Weights of a small transformer language model: 11 layers, a variant of SOAP for these matrices.
Each number is 50 + 12 x the weight over its row's rms, rounded and kept within 0 to 99. Layers, rows and columns count from 0. The size before them is the row's rms in percent of the matrix's.

# q: layer 4 attention query, 256x256, rms 0.0949, rows 0-52, columns 0-63
# k: layer 4 attention key, 256x256, rms 0.0839, rows 0-51, columns 0-63
q0 082:42 56 45 42 43 52 33 43 46 58 67 47 49 53 35 57 28 36 31 57 54 20 38 61 54 51 50 55 44 56 59 64 26 55 30 48 56 40 62 56 38 52 60 40 29 57 29 62 34 53 48 54 52 56 54 38 46 69 60 56 52 37 49 52
k0 091:63 62 51 61 53 51 46 67 55 42 54 57 48 36 79 51 52 60 60 15 57 34 27 62 56 41 48 46 46 46 46 71 44 63 39 39 61 58 30 49 66 24 62 46 41 39 46 72 46 69 16 55 55 70 60 66 53 58 39 64 31 37 49 56
q1 080:64 51 48 32 48 37 29 47 28 63 41 24 28 63 38 65 60 67 33 67 53 46 58 37 51 56 37 25 48 48 43 26 39 59 51 46 63 28 33 86 44 49 74 41 54 59 33 47 61 61 47 45 51 50 50 37 46 33 52 64 32 52 54 46
k1 082:38 32 58 17 23 51 49 51 45 56 36 47 56 43 61 51 42 50 31 67 58 43 45 63 65 38 65 51 62 42 39 62 45 45 49 45 32 41 62 55 53 45 36 30 57 26 59 30 39 43 55 62 35 51 40 68 67 51 59 46 47 62 53 11
q2 072:33 50 67 54 51 50 44 57 29 52 40 50 49 35 42 15 51 45 40 46 51 67 67 42 46 78 65 44 55 36 45 68 40 57 71 52 39 46 56 78 45 42 45 66 38 56 41 34 56 47 46 46 44 48 51 55 33 55 49 60 36 50 66 57
k2 079:54 43 39 35 30 56 63 56 20 45 46 71 62 35 49 56 44 35 63 43 55 56 39 51 51 34 49 31 45 44 64 50 47 54 58 77 46 45 28 54 62 29 65 43 48 52 49 55 60 55 31 49 36 52 33 38 59 63 61 53 34 28 47 45
q3 086:54 67 20 39 56 44 57 60 49 43 50 29 55 48 49 47 54 32 36 47 43 60 59 38 62 39 50 67 52 44 50 37 28 53 48 25 44 66 62 37 24 47 57 41 36 57 53 47 49 71 67 48 53 36 41 68 62 25 41 77 28 52 31 48
k3 089:55 70 53 34 39 52 63 59 51 55 59 36 29 57 50 42 54 31 42 39 42 48 59 57 67 31 47 38 53 49 48 63 60 57 52 52 70 44 40 53 71 35 74 58 66 81 59 65 42 48 59 47 38 50 45 74 51 68 49 29 68 48 17 39
q4 078:44 66 70 55 36 50 54 52 56 28 71 53 48 45 64 44 42 53 42 72 44 68 64 33 53 29 22 36 42 54 28 50 68 66 34 41 28 40 46 48 46 67 43 59 67 58 70 54 61 46 42 53 57 48 48 64 48 39 42 69 48 47 58 63
k4 087:46 54 45 45 46 40 54 54 59 57 28 56 63 66 24 40 56 36 42 64 59 36 34 59 50 36 48 39 47 33 51 56 37 33 43 66 10 46 71 61 55 55 42 42 67 61 36 26 51 44 50 43 51 40 28 34 53 53 57 38 38 79 32 54
q5 082:60 53 62 37 48 59 40 42 47 51 50 22 57 62 53 66 33 29 48 70 66 54 39 53 58 60 28 23 45 27 52 38 56 50 37 48 48 55 61 62 39 36 68 71 48 69 40 57 37 44 46 80 48 46 46 51 53 44 48 69 70 68 63 50
k5 085:52 53 41 42 48 40 57 40 65 45 48 32 70 56 17 46 59 50 55 79 63 58 54 41 43 52 55 57 63 44 60 30 47 55 45 50 42 48 68 62 38 56 31 54 63 46 55 55 51 31 47 27 42 35 41 49 61 46 61 56 66 92 28 39
q6 071:30 41 64 40 47 41 49 52 64 55 40 54 60 07 36 61 47 42 59 34 30 39 60 53 37 72 48 57 41 63 50 54 61 71 40 30 66 52 53 53 45 87 53 21 55 41 44 35 39 38 55 44 65 39 44 62 43 51 48 68 34 60 59 50
k6 073:50 81 56 36 42 40 58 50 77 60 55 51 43 42 23 33 42 50 47 55 38 33 23 50 38 52 37 60 58 49 63 38 39 37 57 59 19 62 54 54 31 52 47 49 51 44 37 47 48 55 63 43 45 58 40 32 52 51 16 47 63 56 44 52
q7 068:69 60 38 36 57 59 52 55 59 31 58 73 44 58 45 39 64 58 60 40 47 51 54 45 55 37 36 51 55 50 45 60 56 57 38 57 55 43 75 39 59 31 42 62 54 62 59 40 56 63 64 63 45 53 52 29 48 45 39 47 51 52 51 58
k7 069:48 55 56 67 61 57 49 45 55 52 66 65 36 34 35 40 37 51 63 40 55 50 46 55 44 39 61 70 37 56 54 53 44 40 55 67 68 56 24 41 47 56 62 54 32 50 47 75 57 76 38 45 25 71 54 53 38 59 49 45 20 36 61 40
q8 072:32 50 64 42 78 44 47 40 78 47 25 55 51 22 60 35 62 65 57 61 58 50 41 49 37 58 66 60 54 43 44 46 44 58 63 45 47 39 53 62 68 49 55 42 55 38 54 42 37 50 41 45 70 74 73 74 67 73 53 53 45 29 58 49
k8 079:43 32 54 55 50 26 61 46 48 31 56 39 50 61 29 54 53 50 59 60 58 58 52 38 55 58 53 40 35 53 62 43 66 35 44 38 35 48 62 43 45 40 40 54 48 63 29 50 64 38 39 37 57 21 35 49 49 34 52 63 54 84 42 73
q9 060:40 56 60 45 76 50 53 29 54 52 57 57 61 57 46 41 33 50 51 64 71 39 41 57 47 59 52 27 48 56 63 60 36 69 63 52 76 42 57 61 57 53 48 43 12 52 42 41 52 43 44 39 27 57 50 30 31 43 51 76 57 56 51 46
k9 070:60 43 49 44 55 40 36 52 51 47 46 57 60 37 39 45 54 55 61 80 57 65 59 49 34 56 51 79 58 36 58 44 47 51 52 57 52 62 65 60 56 55 33 60 58 48 43 70 49 45 48 30 47 51 43 34 47 47 59 77 61 74 32 43
q10 059:61 31 64 65 78 43 65 45 44 50 69 48 46 37 49 57 40 45 32 60 48 50 34 69 60 59 77 46 41 65 59 60 63 49 49 49 51 56 57 40 47 38 52 43 54 44 27 51 37 46 51 58 65 48 52 63 56 35 35 63 58 55 64 37
k10 058:50 57 35 32 55 27 63 45 45 47 38 36 58 40 34 45 70 22 37 57 55 58 53 46 44 73 30 37 58 55 55 61 57 52 46 59 48 64 66 67 59 60 47 45 51 51 32 66 32 47 48 55 58 44 53 63 35 40 39 43 69 64 22 51
q11 061:50 34 46 39 53 54 50 60 60 67 48 39 51 53 58 51 70 34 72 25 65 76 44 45 53 54 37 62 34 45 55 51 53 64 49 52 25 70 69 52 43 29 43 68 55 40 49 55 56 50 65 60 54 53 24 42 55 39 62 49 64 54 49 61
k11 065:48 83 29 69 40 54 52 61 58 36 49 40 44 55 39 54 33 56 45 45 35 37 44 42 61 44 52 48 50 54 57 46 51 60 41 45 46 36 60 50 21 65 73 26 57 49 54 66 68 60 37 54 45 47 53 44 38 57 52 29 32 35 46 48
q12 076:45 61 51 32 38 59 51 46 39 64 49 21 51 52 54 58 71 46 52 60 54 71 33 26 58 76 43 26 71 45 49 42 48 37 31 48 55 52 52 56 40 20 48 71 57 41 34 64 72 33 23 49 45 37 44 60 35 39 60 51 49 30 62 47
k12 086:54 67 48 34 49 38 56 49 29 28 51 40 61 69 37 44 50 52 63 67 53 51 55 53 34 52 41 43 60 44 37 36 61 43 49 45 50 53 77 59 53 55 30 73 50 36 61 41 39 24 59 48 66 33 57 56 75 38 61 61 73 82 39 36
q13 068:54 55 48 64 21 70 51 38 48 60 51 56 45 70 63 34 55 60 57 70 34 45 39 40 38 50 48 35 50 65 28 50 68 48 33 45 60 63 50 47 59 33 37 64 72 52 68 58 83 57 59 56 63 52 78 56 51 47 42 49 62 38 40 54
k13 072:37 56 35 49 49 37 50 48 53 56 68 21 34 38 45 24 55 38 45 47 49 63 52 63 49 44 55 50 58 59 33 54 54 42 55 79 41 37 40 64 44 49 41 58 45 62 32 47 52 48 38 41 49 57 63 44 56 44 63 55 45 41 42 60
q14 076:48 58 58 27 54 39 63 53 37 51 45 69 33 27 26 47 44 46 49 57 33 44 78 56 55 80 47 25 58 65 57 46 61 51 41 45 58 63 37 62 48 66 47 44 46 49 35 34 48 70 52 39 69 40 45 50 43 53 24 62 51 52 43 59
k14 093:57 51 47 41 41 45 71 56 49 63 45 55 47 16 35 26 38 40 47 57 38 57 19 59 48 27 54 51 53 44 53 65 35 61 52 77 37 52 48 41 42 45 60 32 57 53 30 42 35 49 52 48 23 57 38 45 38 47 45 56 47 42 30 42
q15 091:45 45 50 29 61 47 65 59 28 47 38 60 61 59 47 41 73 65 46 66 41 57 64 45 42 60 36 26 58 45 28 61 35 45 48 56 58 48 40 57 49 72 51 49 52 32 50 31 52 62 40 32 66 27 60 52 40 37 51 61 44 47 42 66
k15 098:49 61 64 42 55 32 58 35 31 55 32 61 51 72 61 40 43 38 46 59 56 22 22 51 52 48 38 51 48 38 51 78 40 36 63 73 43 28 53 37 62 39 57 51 52 35 39 40 55 57 50 69 72 44 31 40 54 52 40 64 37 52 18 62
q16 081:60 48 49 18 56 60 59 69 40 37 33 71 56 67 63 50 48 63 72 44 49 74 52 52 68 50 58 44 55 53 61 53 35 57 41 84 53 55 32 39 56 40 51 72 54 68 63 56 60 40 49 33 26 38 46 47 51 47 39 32 56 49 56 40
k16 087:41 35 64 28 53 55 70 42 51 56 37 68 74 59 53 49 44 45 84 63 73 43 54 31 41 44 56 58 44 49 39 40 61 45 51 36 43 50 48 48 39 60 30 63 44 42 66 41 48 38 63 41 44 38 43 56 52 43 45 51 56 70 40 51
q17 080:54 56 62 39 55 33 74 30 20 42 48 50 35 62 64 17 56 55 62 68 41 73 55 60 67 39 57 39 40 54 63 34 31 58 46 50 62 37 40 47 52 46 56 53 54 39 44 44 62 32 33 49 63 39 37 78 60 32 57 53 52 29 53 54
k17 091:34 40 39 34 38 50 60 41 34 50 45 49 66 64 44 55 46 39 60 58 58 48 59 41 23 47 59 50 52 52 46 74 46 47 43 43 46 41 75 34 43 71 17 53 64 46 52 31 37 33 66 39 70 24 45 59 68 49 59 40 43 62 33 24
q18 060:49 48 81 48 40 44 33 49 60 53 41 58 44 26 56 55 39 40 46 64 59 38 49 44 57 65 51 67 54 40 39 47 52 63 59 45 37 56 45 61 38 60 58 56 45 35 32 43 44 57 34 38 67 58 56 64 44 46 38 74 34 47 62 66
k18 068:43 65 42 46 53 39 64 44 61 43 47 63 59 58 28 39 43 48 69 54 42 50 36 27 52 73 34 25 59 44 47 35 50 40 55 61 28 49 59 53 39 54 25 58 71 47 60 29 21 49 73 36 54 49 49 52 53 46 25 65 70 47 50 63
q19 085:50 56 48 46 42 52 62 47 59 36 42 71 31 58 59 30 58 64 44 47 45 40 48 53 56 31 63 65 56 56 57 39 58 40 49 55 80 52 31 43 28 66 57 15 36 49 67 45 32 63 66 41 53 60 41 39 59 42 37 48 41 50 35 68
k19 096:44 37 53 64 64 59 48 29 52 48 80 51 26 50 76 64 44 62 87 35 50 54 61 56 60 55 35 59 45 57 34 67 48 54 56 45 46 41 50 41 40 50 31 52 50 52 53 30 30 62 53 58 64 55 69 42 46 46 52 35 52 23 39 35
q20 074:51 36 55 51 67 50 60 56 19 39 46 36 36 50 46 56 45 50 59 54 57 49 44 67 54 26 55 32 50 55 70 51 36 45 48 49 42 42 53 66 63 50 75 34 56 54 51 34 55 33 51 51 57 40 43 38 69 34 32 66 60 57 34 58
k20 074:47 30 39 44 57 36 48 56 37 65 28 57 61 45 55 43 42 54 50 76 60 59 52 62 36 58 57 77 59 56 31 50 58 55 43 42 50 54 50 57 49 67 36 48 43 46 51 55 63 30 64 50 42 60 39 33 43 38 48 45 40 70 55 32
q21 066:63 40 64 25 80 43 46 55 48 18 42 37 55 49 53 49 72 42 37 49 56 37 42 58 40 49 34 48 75 22 58 32 45 32 69 67 53 51 36 44 43 37 63 59 44 40 42 55 43 59 55 47 56 77 45 31 56 59 29 35 48 47 48 54
k21 071:35 31 35 40 54 50 57 42 47 39 53 40 60 49 43 36 55 41 57 75 57 63 55 38 53 65 52 62 42 54 51 47 49 47 50 53 37 46 68 45 48 61 33 59 50 44 53 57 68 33 59 35 42 33 39 43 56 40 61 67 76 97 27 29
q22 083:42 63 46 44 78 47 52 42 28 49 49 47 46 83 60 22 58 60 47 48 61 61 50 49 48 40 75 42 59 53 51 72 40 46 38 37 73 49 59 51 56 36 48 34 50 65 53 51 66 26 61 32 46 38 68 48 53 40 34 62 46 22 47 39
k22 094:45 27 57 46 52 55 61 43 24 37 60 47 47 41 65 59 50 56 50 41 62 49 62 58 43 60 49 69 42 51 24 62 66 54 61 45 64 46 38 53 74 27 64 66 31 44 52 60 75 53 39 49 63 51 72 61 53 57 77 53 48 42 60 66
q23 092:44 28 55 63 56 47 51 38 53 70 34 63 35 17 24 65 44 46 43 47 36 50 52 62 45 45 74 54 20 54 73 45 57 57 47 47 37 58 51 63 74 50 53 41 60 55 40 52 36 34 66 39 64 56 31 62 47 59 57 52 46 41 50 57
k23 097:64 56 47 59 53 53 47 65 59 47 48 57 48 46 63 63 40 65 40 22 37 51 38 54 58 48 53 47 46 51 59 68 32 51 47 43 49 60 42 43 60 55 72 37 44 44 49 50 41 70 48 66 53 75 62 59 37 65 39 33 39 24 69 59
q24 081:51 38 57 47 57 57 50 63 41 46 37 44 59 77 75 43 38 67 57 69 60 51 52 53 39 38 85 65 59 44 65 70 26 52 35 45 49 40 82 41 55 39 68 69 41 41 69 60 65 50 53 33 28 70 47 52 63 58 52 55 46 39 45 47
k24 097:60 25 55 65 33 63 24 35 22 47 58 28 50 69 57 69 36 68 43 55 51 58 76 56 44 60 58 65 49 51 42 50 48 54 42 46 68 40 49 49 63 52 59 50 35 40 51 49 82 39 33 31 50 33 59 48 45 62 58 68 56 46 52 51
q25 071:47 73 36 52 33 65 56 34 56 58 71 60 35 70 50 46 54 53 68 47 48 54 58 52 53 34 52 47 30 54 33 55 45 45 43 46 42 60 73 62 57 37 33 62 53 70 55 57 66 43 49 63 40 37 52 61 43 49 47 54 58 41 54 49
k25 072:57 46 49 65 65 41 48 53 53 43 48 47 48 39 46 23 44 45 49 22 45 43 55 50 48 25 46 49 53 56 56 49 50 55 53 67 65 55 41 53 65 53 61 68 47 52 51 64 47 62 25 48 33 59 63 52 59 49 60 53 26 28 63 38
q26 085:43 45 67 46 53 47 59 49 56 35 54 62 68 52 50 48 36 47 61 43 49 54 43 51 46 55 58 61 64 45 52 53 47 62 85 55 28 58 40 50 53 60 50 51 43 34 68 48 38 50 67 32 48 59 50 34 51 40 48 41 61 70 49 59
k26 094:45 40 41 30 43 54 49 64 55 28 38 72 61 27 32 36 42 37 57 49 50 55 54 54 70 46 75 52 31 42 67 52 48 44 54 69 47 43 36 74 54 33 70 42 39 71 44 62 64 57 45 44 12 55 31 47 50 51 49 66 51 38 59 42
q27 065:40 66 35 54 36 64 44 37 46 46 58 47 55 48 54 49 55 60 52 59 50 27 60 36 27 54 74 39 36 36 47 54 38 55 49 59 37 43 42 63 53 26 47 75 53 55 47 44 72 35 36 32 43 50 43 54 41 55 63 44 41 43 54 48
k27 070:49 52 61 45 36 51 46 51 45 43 53 59 36 48 52 57 36 49 25 29 53 61 33 52 60 43 49 52 41 41 50 68 46 52 41 56 35 41 28 38 71 36 68 37 32 47 42 47 59 66 23 57 32 55 46 62 52 62 53 42 40 11 78 39
q28 075:56 41 43 32 48 46 42 58 24 56 66 30 55 60 48 60 57 39 43 38 55 55 55 38 42 75 33 40 68 50 50 55 68 39 49 59 56 49 57 37 43 27 58 67 29 63 49 42 43 60 34 42 50 56 41 46 32 65 48 43 53 72 63 60
k28 084:50 55 46 36 44 41 53 35 45 39 55 39 60 55 34 44 58 45 57 80 57 59 56 41 42 47 51 54 61 44 55 39 49 50 45 48 46 55 66 56 35 48 33 70 58 36 50 52 38 25 57 35 50 29 50 41 59 46 58 56 72 88 23 40
q29 062:51 59 37 54 71 39 59 51 58 49 42 63 52 73 67 37 50 58 42 52 35 58 41 66 49 46 63 55 40 57 60 67 60 39 63 59 86 30 62 42 47 62 34 40 40 49 62 40 37 48 53 62 57 36 58 57 49 32 22 41 64 75 43 36
k29 078:50 37 42 42 61 41 40 42 63 55 56 49 54 47 38 44 63 49 58 88 57 53 55 41 29 56 50 58 49 49 51 41 63 40 48 41 44 52 62 63 49 57 33 59 52 56 44 57 51 45 55 48 51 35 40 48 54 41 53 56 60 75 19 51
q30 060:39 63 59 54 47 61 54 28 47 28 52 42 50 56 42 24 48 53 32 53 71 22 66 34 42 61 52 48 59 48 42 43 54 49 64 58 63 55 61 50 38 45 31 36 30 52 39 58 50 39 31 25 46 67 58 52 32 56 41 49 52 40 50 46
k30 078:48 49 53 34 51 39 39 63 52 40 41 55 68 44 29 39 64 30 58 83 53 60 52 42 48 56 52 50 50 48 64 45 53 55 37 57 41 48 54 56 44 50 42 64 58 63 44 46 57 36 53 40 43 36 40 51 62 28 51 65 59 82 12 57
q31 084:61 57 71 43 66 40 43 51 52 69 37 41 64 26 44 59 47 62 51 50 53 53 38 52 46 58 37 30 59 49 39 23 53 53 65 53 68 40 13 58 60 51 38 64 40 35 37 49 39 37 44 70 58 53 48 48 47 47 32 48 61 58 46 44
k31 093:40 60 43 33 53 46 57 50 59 36 61 46 59 38 54 40 48 54 55 75 58 58 20 50 49 72 49 43 47 40 51 47 48 60 51 50 22 43 60 53 17 51 45 33 51 55 62 52 54 42 51 60 48 85 39 48 35 42 59 57 49 58 36 57
q32 088:47 54 38 56 73 57 61 63 54 47 62 54 32 72 63 45 70 49 57 46 55 58 37 54 50 41 35 44 50 43 41 66 54 52 36 49 57 55 53 46 38 44 52 50 70 54 54 45 46 57 56 62 48 38 53 54 65 30 42 62 42 35 44 56
k32 096:44 54 42 47 49 46 66 36 38 48 53 32 42 64 51 67 65 43 42 53 69 38 67 41 51 53 42 60 48 46 28 46 49 32 51 49 57 53 65 32 36 54 54 59 32 38 51 53 41 42 53 56 69 33 61 48 64 44 55 35 57 60 31 66
q33 074:35 52 45 60 36 57 38 59 63 53 50 44 89 66 43 54 40 53 68 46 52 60 56 34 27 53 52 65 68 43 37 35 13 51 62 52 43 47 42 54 46 41 54 80 52 65 64 61 59 55 50 38 32 57 53 59 42 56 74 36 41 37 46 41
k33 074:46 63 46 26 27 43 49 69 44 42 41 56 66 37 46 34 49 40 51 56 57 51 58 58 59 31 71 48 38 43 64 43 60 74 46 62 53 41 49 55 48 26 58 44 46 73 66 60 71 35 27 31 34 37 38 49 42 57 50 59 45 44 32 58
q34 087:50 41 56 62 45 29 46 53 56 48 58 76 36 16 57 41 50 53 46 32 47 54 63 46 58 70 67 63 46 72 50 63 72 42 47 22 53 59 60 35 44 46 35 31 67 39 35 51 60 50 74 45 53 42 46 79 63 62 62 49 31 43 62 34
k34 105:45 64 48 42 25 69 56 45 57 36 60 59 37 59 48 55 52 45 63 31 37 53 56 54 51 33 44 35 40 46 67 50 29 43 77 47 47 57 39 36 55 43 52 51 41 49 44 40 52 53 38 55 64 67 52 53 47 49 64 37 39 35 78 51
q35 091:51 34 62 36 42 53 43 48 59 43 35 48 49 48 57 59 44 61 48 26 51 44 46 58 46 43 63 64 50 51 51 30 50 72 41 45 50 48 51 44 41 48 56 48 61 34 55 54 57 37 49 33 63 59 42 47 57 52 54 82 53 36 32 67
k35 094:32 55 49 53 44 53 37 59 50 35 33 49 60 56 48 54 25 53 46 43 35 50 42 53 48 49 68 49 58 53 31 63 41 56 45 47 61 33 39 59 49 30 80 35 50 57 47 43 69 53 49 39 36 57 47 62 56 74 34 39 48 28 46 37
q36 069:47 33 48 48 36 32 58 50 44 60 66 53 59 55 53 69 40 42 45 55 61 57 56 38 47 27 41 65 42 39 45 54 43 59 33 60 40 54 60 59 57 30 61 76 70 57 75 51 56 52 34 42 55 55 49 56 52 48 52 46 44 63 60 47
k36 080:55 61 49 54 30 59 57 60 58 61 42 54 55 62 25 53 74 40 47 74 64 49 56 44 64 30 67 55 48 55 60 29 60 59 36 41 37 46 52 52 45 63 49 54 51 59 34 42 34 38 44 53 43 37 42 70 41 56 61 43 72 55 36 47
q37 072:57 65 57 67 41 49 58 53 44 52 36 36 57 27 63 64 44 45 55 47 58 59 44 41 65 47 18 64 63 49 48 36 61 49 39 29 40 57 69 27 50 49 58 60 56 53 52 53 44 63 47 80 43 47 52 59 61 42 56 61 29 81 58 36
k37 086:36 61 53 53 53 61 38 49 60 61 74 38 54 77 37 38 58 49 61 77 38 47 73 35 59 55 37 47 42 49 53 35 56 47 62 46 58 71 71 38 28 64 26 55 62 68 64 55 51 43 79 48 60 39 56 54 53 34 70 55 70 67 42 63
q38 055:72 36 66 45 86 47 57 56 47 35 22 45 43 37 53 48 51 55 32 32 54 51 54 63 44 49 76 57 64 37 54 55 60 38 64 47 84 41 36 50 44 68 63 39 33 34 35 44 39 45 58 36 51 57 55 40 45 43 27 56 41 24 39 59
k38 062:50 39 58 37 64 44 48 24 48 40 57 44 67 55 60 56 54 52 71 80 56 53 57 33 33 84 36 43 40 54 34 56 51 41 54 41 44 51 58 47 31 53 42 61 61 30 46 61 61 39 55 51 76 33 55 47 54 37 48 54 72 74 24 58
q39 074:54 48 43 47 53 76 55 50 69 44 35 40 25 67 63 53 32 65 44 84 43 29 27 56 57 76 38 20 47 49 49 45 48 54 41 66 54 49 57 48 55 49 52 68 38 58 41 42 51 64 50 45 49 54 50 50 70 49 33 68 58 36 50 54
k39 086:44 37 43 50 60 52 50 31 39 64 22 48 52 60 66 50 53 60 36 52 55 57 37 50 49 47 52 41 79 70 30 58 43 39 46 51 39 43 58 66 62 59 38 49 59 30 65 26 37 34 45 51 56 48 60 46 58 50 32 67 50 52 35 44
q40 073:33 50 73 37 77 40 47 52 51 65 64 51 46 47 47 60 71 45 41 51 48 32 58 42 34 67 43 47 48 60 39 66 56 72 44 71 65 47 52 70 64 72 43 48 43 52 72 15 27 68 48 41 63 35 57 39 34 52 25 62 50 44 49 48
k40 091:39 43 45 45 37 43 62 57 55 46 36 60 48 19 27 23 44 38 62 68 49 70 30 60 48 51 55 57 45 51 48 43 53 55 38 77 18 56 59 71 51 48 50 43 52 73 31 51 51 43 55 35 10 44 32 20 47 49 49 62 60 56 24 47
q41 083:27 52 59 43 45 17 52 57 59 67 34 49 37 42 41 64 26 61 45 42 36 52 46 46 42 41 59 68 18 35 79 53 42 52 54 33 43 39 71 57 64 73 49 22 35 56 51 25 33 52 60 51 61 42 40 55 45 44 38 68 45 56 39 62
k41 087:59 42 43 66 57 59 50 48 50 36 34 62 62 31 59 54 46 49 49 59 47 38 38 55 49 34 66 35 54 39 46 53 39 59 63 49 20 46 31 57 58 36 78 35 54 52 70 56 50 55 34 62 43 58 43 34 32 56 49 60 41 34 49 58
q42 072:57 29 69 70 37 50 51 49 68 45 45 59 57 41 25 51 54 61 55 60 51 71 60 52 70 44 41 60 45 58 56 32 56 70 73 34 24 59 28 22 29 48 39 48 64 38 40 74 71 45 56 56 50 62 50 49 53 44 45 41 24 61 51 53
k42 080:55 66 31 47 47 47 52 74 69 74 50 67 49 63 50 61 52 47 57 60 56 27 61 35 54 53 45 34 36 28 56 35 46 32 44 36 34 61 58 39 30 56 32 33 53 45 63 37 35 41 58 50 66 58 37 60 52 42 34 37 55 67 53 59
q43 083:31 38 60 39 57 48 66 59 61 36 59 67 44 60 47 44 62 64 52 44 52 45 64 50 54 37 44 70 53 53 34 51 47 58 65 69 67 44 36 41 30 60 66 59 58 59 71 37 53 43 34 36 46 38 31 50 48 38 62 56 30 36 47 56
k43 094:48 76 57 33 54 64 63 48 41 69 44 80 53 40 45 36 42 54 64 64 48 54 52 42 55 57 58 59 56 45 52 46 53 53 45 67 25 51 57 58 48 55 33 50 55 59 56 45 51 48 72 46 37 46 48 38 38 65 41 34 57 29 40 39
q44 087:35 66 58 46 54 61 65 49 51 32 55 48 67 74 55 52 33 62 64 64 60 44 51 34 72 42 46 54 41 37 47 66 36 58 49 46 29 54 47 33 38 44 49 57 48 52 68 56 67 36 44 43 23 41 48 54 62 49 56 57 34 46 43 48
k44 094:59 57 49 53 79 23 50 45 53 52 47 62 55 53 46 66 51 52 71 27 70 29 59 29 48 63 51 65 46 41 40 42 58 27 59 43 51 47 39 59 65 48 56 67 47 51 70 45 57 40 55 54 64 64 55 67 54 49 48 60 52 71 76 78
q45 083:61 45 44 51 61 57 62 64 41 38 65 58 36 50 54 29 37 43 42 48 59 54 49 57 43 43 68 62 57 53 49 54 58 45 46 65 50 42 30 49 22 73 27 57 43 56 52 63 54 44 60 55 43 40 34 67 46 63 36 37 72 37 41 60
k45 081:64 59 64 43 51 56 43 46 36 55 39 63 62 41 65 58 29 55 40 31 38 54 31 61 54 53 59 37 61 58 40 44 48 56 49 53 53 37 25 63 46 47 74 56 47 50 46 40 44 48 49 53 38 54 52 44 41 60 41 35 35 20 55 49
q46 064:40 62 20 39 58 61 64 38 35 28 50 47 45 65 58 29 49 44 55 57 56 57 65 42 53 28 62 52 49 32 55 53 25 76 40 59 65 65 60 57 42 43 60 61 46 62 52 52 47 48 43 50 35 47 35 44 71 48 34 65 41 23 22 45
k46 072:56 53 50 63 43 66 50 57 31 60 50 45 40 41 56 46 36 53 43 11 38 46 44 69 60 44 53 54 43 64 54 69 43 53 43 55 47 48 28 50 64 48 61 43 50 59 58 59 61 78 47 43 36 52 55 57 53 52 58 39 35 11 57 42
q47 082:50 54 44 37 53 32 48 46 56 24 66 55 47 47 41 47 56 48 47 21 39 49 72 23 37 27 45 49 58 25 24 52 43 68 57 60 54 51 52 59 54 23 58 53 54 67 54 51 49 48 47 58 57 53 65 60 46 57 35 52 38 41 37 55
k47 083:36 58 67 56 34 49 46 43 51 34 43 59 52 36 38 14 58 49 58 50 61 48 45 45 56 32 41 36 57 41 37 40 44 49 66 74 60 50 32 33 45 35 44 49 43 55 46 55 69 64 49 57 24 49 40 37 64 44 57 45 46 30 49 43
q48 080:70 55 42 45 39 58 46 53 69 42 36 55 59 56 53 68 45 40 60 41 53 83 55 46 49 46 56 54 64 48 43 30 34 52 46 39 33 55 34 55 55 43 75 38 61 52 61 54 70 27 45 46 53 61 51 41 29 48 41 71 48 48 52 52
k48 087:37 47 62 45 44 57 57 66 37 50 47 65 69 55 46 15 53 43 28 69 57 30 53 53 66 33 44 44 40 43 39 43 66 54 43 57 33 48 30 58 46 39 25 46 43 59 56 52 73 36 54 40 19 53 31 38 27 46 51 51 37 40 71 53
q49 078:37 45 63 66 24 47 68 46 61 63 49 32 43 47 44 57 50 59 48 48 43 52 48 34 61 22 59 73 25 43 64 75 50 59 53 36 46 45 54 27 56 51 34 36 45 56 61 52 47 49 40 43 41 50 63 44 61 31 60 51 41 52 42 73
k49 089:54 53 39 82 67 39 40 46 62 52 42 51 51 51 57 80 56 51 59 64 55 40 77 60 41 68 59 42 33 50 58 36 55 46 43 44 53 53 48 52 41 59 56 42 54 56 46 64 33 61 48 69 70 44 62 51 44 43 47 43 50 54 56 58
q50 051:64 61 46 38 27 50 51 53 33 48 65 42 49 47 54 42 62 41 48 64 57 73 41 34 62 31 31 57 60 42 56 45 27 67 36 42 10 55 49 45 46 37 39 75 74 56 65 70 74 32 55 58 41 60 38 58 44 50 54 35 39 47 47 59
k50 058:53 56 47 56 31 62 62 67 35 51 60 60 39 52 55 51 38 43 36 26 55 43 47 69 70 33 55 43 41 44 42 56 58 54 47 56 50 38 29 47 66 48 69 54 37 66 54 50 48 63 40 62 38 58 43 69 45 65 57 38 40 32 82 49
q51 074:52 53 54 51 48 36 52 59 56 56 61 64 56 49 50 87 39 66 59 42 30 52 44 50 50 51 56 50 35 55 56 67 52 48 39 55 70 57 40 53 60 60 47 31 45 46 58 40 48 43 67 35 41 28 47 51 63 58 23 41 70 43 46 29
k51 082:59 38 57 42 70 38 65 43 38 49 39 37 48 41 57 51 40 46 46 45 62 46 62 46 38 52 56 63 58 55 44 29 63 43 71 42 36 33 50 68 48 71 61 78 46 50 61 43 30 55 65 49 48 52 45 49 31 62 17 52 77 69 71 62
q52 083:60 27 76 37 53 53 51 39 43 44 59 44 56 24 40 63 57 64 51 63 61 48 47 40 66 59 50 38 61 57 58 38 49 65 56 63 58 37 45 24 35 47 42 58 30 61 40 61 42 51 32 71 50 53 54 41 62 62 49 29 49 57 60 40